python train.py --hidden_size=128 --num_attention_heads=2 --vocab_size=1951 --norm_place="pre" --rope_theta=10000.0 --qk_norm=false --init="normal" --init_std_up=0.0406 --warmup_steps=200 --schedule="wsd" --decay_fraction=1.0 --final_lr_fraction=0.1
Each number is 128 + 24 x the weight over the matrix's rms, rounded and kept within 0 to 255. Layers, rows and columns count from 0. Numbers have three digits each.

# gate: layer 5 MLP gate, 320x128, rms 0.211, rows 16-32, columns 0-127
# up: layer 5 MLP up, 320x128, rms 0.207, rows 16-31, columns 0-127
# down: layer 5 MLP down (transposed), 320x128, rms 0.178, rows 16-31, columns 0-127
gate16:121125137074175104153111119155159146132108092174135141149138100068099066110092112140140134084143121149069087122146168114155080157116141120096095171107137123128128140092137111126101109161096142147126141099116105124189141092095087137138133066130173108104104092151125120139122135128169127126132169083115147093156119094153097105109109096114160127122129120120105079086110137157110133151148
up16:149132117124122163149137109092136119107154136102112151151127123109081125113142140100087096149179163065089133101117135138166107113136131080103135149130091149123120103139136142133163118099119101129105114156135108125113115115187147164089164185178122090100182157137139117090104120145128130172132097120163134103113104131110091135094107150139105079157138137111159164151074105117160103122135
down16:143083140130130127125162150144148141132098132106137134100140127155126149115156119125129121089107102130150128138165169141096168134124110138130131077171095118144123116091146143073092091097182169203157136152117154154173126131136155135195128134162119144100139171105142149113120139164186125142109169127129137102131128102122160133099169046130126152116154141111131098073107165126093126126133
gate17:127108145102072160132124127063148123135110093112092154131113121140163144183092117112109114126109133110131116134115112129130142131095078128124125118105145086098102125100147154113138158064131146134129154160130112102093148119169121182130093121142100103075126102144110151094106142129104099163115130120127124127117183113147123092148119146138097095121126107136121124104125127065126140127106
up17:130135108106145154107122107106126138132145103140136130112099184144072135103121144150122136110096164184111078155163138123127143103130125148155081125124117152134129111152167131121079118115132145128094108141091178125105125102131140158111111146134133120143109088126135149168107139132121105131110126185135155106142095112130088111140128093126157128144112142171142122108130103131140141125123
down17:133129163168149109105111091125143172092130163133114144129129149137113114138089120136123120127153102116122096092177134169116144116166127085172127128111140151120135130099189130099144154119102154131114103124133106120140123125148111085135116173119132161108126141124147160150152125119123132089118135135101139109126171112136138140106110140127149152118100067097139127130147130173123134110152
gate18:112131148178095116126112136136145110146166130107124131125144093129136161132122115078115114110121131108161123121144109146097117102114128118118163107166118133134074094101119137140088129140138131123119108092086147116134155158129095105143190107110138107148150137120105106137141122169164098099147139123169122129141130141132155077125117119133133135148153119157158131098073126111141134098118
up18:111113158161090110152085125145156142114158154107111129137124141102122156138129098155131117123118140092169108134145107128068133082110080112147158121150100142138127100119128130117122104143101120134107106143101135110148138164115111125120178138139142094156169125108118113148125097140171136130146099103158131120143130092127152071122143122126139110166142118133116118096093130153148143103127
down18:133128129144113130118134094129146108124148156120157127126096107120138156143124135131128114127143103129163104109106122094091121084135142124138150115151097143100093075111117134124137109151145107098084138092080127076162107152125102076120151123127102101140136075128148125138144080146133139108155132135098134135126109148123144135142136135150156148128195143150165143150095153122115132110122
gate19:166147123163119136111132186120145129126127174139122122163085103135118168153104133124080139132143121136130086121113156151135081118107111086084127145127109102124114130114134147132148116097155105134125119127160143130104156148152175121156114121113117143141123109107071114064103147148120088142056145150156108096137127136056096128116084128120156142181178131173092111127140134130074140145123
up19:122162154115171149121121100120111116097126117152124126115133110121098151138107151143148092134072145131155091092109161104107172132100132109140142131158121140155185117187138161132121116150130118105097092137172139140141117146102129115136124159095096140126107139123105110111081142158093112143090075122142078134107136142114116131124134141159121093135135104161157167125159146112140109119149
down19:082074112116134119162102104161124104135129130081106094049137126117125111142134117116129140139153119123123153153172103137145160120116145110119112132112133093122122125136132121112093112101117105110148185077101080145116140114144156133107127116109129164109167119155193129159152125105149108143171189142144137139100131110164162138090137134105119099145111167089101172125126114164116143114119
gate20:143111107148120121137128142139153104134147100133138124107164126139126100110128098125130094141171093124114153161108128112129094098108124166123163089134159103165140143112106149146099176171119156144119130142129123143118150110107110137115134102148142104155130091148146120169174115152099125105097159114111148125135155126168125106093091130087093105146122138112117100088121115128171137140149
up20:155131105088125086095124140138149111144148108121131095115118133167147133156136102091132134123120136100118145126147100108125142138122084152091141113132109135136061177143152130172138085178106094176118144150136133142134126092113127122082164123101139132118121122142118079109149126107131163134144149151114126127135130109139143109110129163128146101120112181119110139127135104165086117111127
down20:146122102107125146120108120124125126138100176134124135148179092127143106111150112171110132106137137139079164122154122117137068151109116132133134149120129090143132193128143146104120076151140119144127160125132115140143154103158149126126161166138120137162115120135167165165132087161092113112123169153138118136150127126142134092123129109131100134141113172124098158135114148093157120132104
gate21:140097128121145133105148087106154103163128161157173187092111116098101114146147132119160109118141097138107136119105137134175153093112102138127153105107128175114115142129151125162137142120100162107156163119137127133126168128122134082119129108146175110101115110166146120126118115129120174191099156126157152128150185118134118135096103137112126144148113121161108112154125164139159148145120
up21:113128142110125137108134133114117145122137129089144137115133155099123125157144161131133147156116112160148109135180134136110172087132138153118146108166151117086155146131170179101108147101128170139108148128134127172115111135165143167109098113179180125131122122140136113144097115145141152107104118141122158100089152142133097134152105157117134156099137118098071180158113144150114136113108
down21:091149108109134125137138130105122151158136134161099133145140121123156141170152118105146144164184131141130145144127190099111136079124122124102150121144111144095127119073114163146138158126123132150135103094084088113121132103153117155177123100147171140161148137144134149121147166114101164139097154123159157103086091166132182165100134100142106112113095127136119162146116117130159162149082
gate22:119144115119144121149116097097139081157130119138093180077138181130148113136124142141157108142109083099083135114105130096123142125124126157161141086130099129112132130156177143158057142165157172109156123154147120145141119115143132164126123115098143115171126091103097118100087166142129164132136159120109127112116134131118128141076121164150131131132075153128143167136113150096159135169161
up22:164145111112127122138177167148114123150120122092166118154108127118134122087097095152152089107131162128153151113143132109109159136150098158117146122135166126165151164125128131143168122096105112107125173083114184155150124119100161109143123125089061142152108149120120125097115139140150076132131122122133145121172149112103116161161125127144099085120128133111113108148159158131162145143109
down22:163129149117159149108094163138147144152158149108112134161144126135107150174167100151123150106115161150156097146119107121100099108121122091115108114133142159140139143071148114117142145121133117126152132118191130103122095131133110124127129151138125155106135151142158144157093127162168115146109111083131134162146125122143164151124150125100112151115104140131160079165135142086140136169170
gate23:122122127100111117123158119105121118186159135135090147121118135150152108139116129152126144121176155162181101174147116128157113151138125100120110097094087078105092150095137105131152124153127099155147184125113121150108140114116144092119132105124179118085101083150102121111122128121080118125112103126117123171066131130133138130132089121141145120135122139156134167132145145089156140124132
up23:165120155129142108143119112187105142106111121143135152137118120112153117141121118124107074104128171123118127143129147142146140135127110149078104165182109127124088154113121092119115137121138112086138121145129162122140176125114119180148099124117170150114151119103152148139112089157137157101158135156141147174115113115119141143152123106115154173123156103097123105116137147178136127119129
down23:129141127151149119091161120152142107147141171151120110109082111108120129143166133156139169161146137143184114115116126125128131137151128127124120121076157115093157101119144125123129134097117110133131128180138160145150129083187166127107142107148121170099130103090118133132138141169153126177124197125113128096113125143129097108129097113148138147141135121113125153168140098101140137142102
gate24:139088135190081102129098110069115111146154095134134135161164174104164121121123157119168132099168113179091097087157131124130102139095168125153151127104126119100144111145086078134117123134113121139069125131156104098087101117122120146141148170133157101109127111169140132116139121144115137128152099121118107095089164132142134118149145087120101165176155096129108157114096117121154142129114
up24:150103136112143153123130082123096093143118145153130113151076104107105150096135136107122124120149119133086105133119123196172128095130120129135146132110172099093149138153109159159135124106070140121128123100107107113161112142093122124080169102142136136117106121128128130144130088104128139154088152124137126145091156135187100140138136139150155148130102155172115096118124126131078171132141
down24:148159127118143134121102144135152163154121125166110124132118111140142141171124118159105173148116135108122134143178176142193114129132060107112120094128137128101128139137082158118149111146167111086153149170101101138112111115134126109175143112127117168138174153119108114192127102145115101118144132154143174127130104120120117134126106146156154125116101108163138103178108111109146119091139
gate25:102113097113098134140180065134179141071117148112167085102099091088144134103098098092133160161111102121131133182110106090123167142102127109167161114098126115123156096115113113109112145129117170118094123125138072095143145124143138141123149141130107102124131137109094107156093123105146099102137115163135169141136065144099127134100111100156126141138174127128083143127177136123133153116145
up25:064132124114139122152114126157136100147133120116138138191123110133079073152110128087106104138152122122137146108118122107113102127135093122036121145121142112143081102136135140123133122146121199143136077114101148151146136146124127139064142125120132087106151103084158167118117097112192124149069128102141146138122098123117155094143185107128169107105136129153115121106123154156147087177142
down25:147098114176148119060171141110103128147097117142067137108100142135170080080128139140121129135122116079093144153114168139126091135125101128120144138136088129149108144162150130107112094161133160119093114139128159163127133093105127148130102129153119114108114032133148097090135093172126139115106118127136110125131169097098098181120113101111141117128128149079122094092165123165104124077112
gate26:115158122143156120119137096140164139111138139127090135138156157121161118128102138140108132137135134142137117124137063130131157176130146149162143067116106169143121145110129146120113157123161147145115084137081083165108138165158115106144133099079112133109148126153121109191131128155133141177108149123145121127169141139093120163135098063094132124180125119089129086144140150082094109117102
up26:121152141096114125046162114129131130154137131120128129119185169177124094139109139175133135161154139097153119111139073119138143162150090115141126118143103132166114102144141142113098128135135147114106145095109144158099148144128106120137049143117106191113110171109141139116160137084131133185095124135125138144125150153148119136089134120104100085152107102124160177169119149099147086136106
down26:125152131179144114168126115120109130158096102170106135150127132127141143102159116146127129099118136130159175101127145104159107148160144146143119105112139140133138152130136169147124147109171116142095149151074114160110095143161129130133121096153145180103109037109170146121092131169106085080085099150144126123112129096102138145061170096130125137126110173131134111164142158110108121130114
gate27:134102126152104108114100152136114156127106135134134134171121115139153161149100121155123129076127139105104159153145160099136112092133115139119115092139148100133095106124138121129099083092139124140132116145085145108128134106107114132106132124121143115138163135120115116135132167147141144085085134097135179140124109119131128105162093169123127088141088154164154101067119148163120165134174
up27:140141117099132133141114129144137067140140126155121150158118146111134120154103111125141134140131125142141118101133073115138179130136125158130100142158123134118145103116078121113064120153106162109141163114155119144124114134136145159177097111126127114139105111127105118137099125092155110096125174118130115125074131129146142121145146117128164181113128135095137133162152138113099153109145
down27:141115159151135121156145118108109162121087114111143130100112129134124131084120149137101127122131133112135132098126109122138140160137090126136126144097123077154146131173109146134138132180189171118158105136148143166140134136144125145122161103140159098135136146144141130153127093130107078138153110187108107129102137098107121107129141081151117114111101075111167134133123137087128129146117
gate28:163133128159091102162126100127154153148083138105127113131099098121102146096118102133096166114165100119147135113119129121155119084101122122121122152104068133098094122145119076146123148094112103126118137140132108115145124136106128131138114092160139113128120092139112149097148087125122124156164089097145158110147136165117104111130087067142081141128172147130142094112177125149145124131106
up28:113103158100144138098140161199152138154163142165126162124134114148163099162097128114113111070117130085125130124136104122144143131129102157158147124131150129140148121165149113147188122131114132094168159119117163147151138141104109108070167129110151128111148127138139112105111150107149138084116119126165096173135161089178115112130144123135131112123126133125121137106135114105131120161154
down28:149044136141116158104121138134159096140147115105085134116086140091119099141136160123135163122102106088119127132100109149119088133157122114125128137154130113107143138134123147174105123141146131155165100113197117127091102134125146149158086104101121104121117170116134137120136126134120120152162119127106098118094114149118143111126134155112122101139111143098135154123161163127109148103157
gate29:106142128106134134144103145116177133153113137074109122109148166131100126147108108124114138188117098140141133126143111155146118112126123103143159118083165062157112119123154123107125152125090120105141120124128120092101133148131098122114140098152134158104161128125057131112101143128149106131122087124139132132155095101135127154140154130163106130088118195128148133107130106143119138123117
up29:130124118089148129120158119162160136136113114096114087118103122118136135129103126161134162160086115124107134138115139108123122133135143125129173147105115106154104138145155164155097131135121120105179144096147143127091113099160144155087111107140097143121166129109135170118123091134148114140202107168153159158095109164178123149165110146147167135130124135098104132112136168143119109142097
down29:136117155108158126164136177126099154175141128140112138120168115110140173135148105130114141190134159148094102179146131137127156134179107163178109137161149124169108137126143144131083126113079140139143187111164143103125134136141109157136142124142100117115100137106146117119127115093127122123127112154155122134135135112140147110131137136125140140120120152113169093117146129153094132128069
gate30:124171127164115118148140143112120120125153034133117133116106130159119147116110103132109125101108144132143107190158182129143121116130124150095118108129110117111116125084112175127105124076127116145162104136162174111136161127112104106128101160128153109116093079152114110138111104163126109168128138123140136195188094161107143109113141153109123113132157124129114088124142135151148089145154
up30:119122151141127164179130129122109123102147120115160164144098159096093134100116113106097114106120139148099120146140175175132110090126087124148119172151147117145110122101085171102159139145130149142176130161116187084119137110120103109113155146143118126109119121113171138146114154166096132105135123103112153130160110115090135119092125141104139116151169152112155131131138115164163115180110
down30:102117134163144158098114142165161164109198181162161096123108122157159084134130119139120131132096134131119148125095123122138117143121128119107140125162132091100138142151202084158108137108151148141090124138146110121110117139149129144134087098105094111101113105107152115127129143142145135130113161117118127113108139118124118141108184138144144100135078128137095160141123127150080099122142
gate31:175135100121117175134079151185105136110101135161125131112090102169113117097129135157159134152120102123145141094152142141139127078141121140138100146170156132109113119128134159156156141131128138147112157099156187093089125104138108121100157129128141159127137097131106099107141122162183101135093144172135089129134137135117150136127135144149113098167121128138093099123166117142139131125147
up31:092134143130136157106114146117165119157147103127075134172144119110136106158122139140081113136103155107113083131168131162097164123137157132096123117129089098139161119091127117103115145102130165119114089114119091132151123123115165121155103121137080091118132156125086087111157125088104124088131101102111143136121144133119103125073157096164119158126142119152117141110083116142137080119135
down31:130150124133116107098139119079131132110162118070153102078128154125129100109140124130145147147147093161149106131105076088088147130147166116146141118110110098120110130195132137165108101111162122151131119151119128133106130137145118125164166101145166117114162151098122102136131137103114128186141124129145136150143158125155158125159132146077160103089144106130099113125096122156148147128149
gate32:167149138131155072116136107137149163091160115156097150106124107123114084130147132149122131173100163144152110108126141100138092167154120134158081152121069128061110140137159112154117138132114106128132089173111069148106094153145125140119170135148111127149134128138131121112147098136138112168132139114097111116130195154123179128085189097146117108159126140117188126147117117153111104112104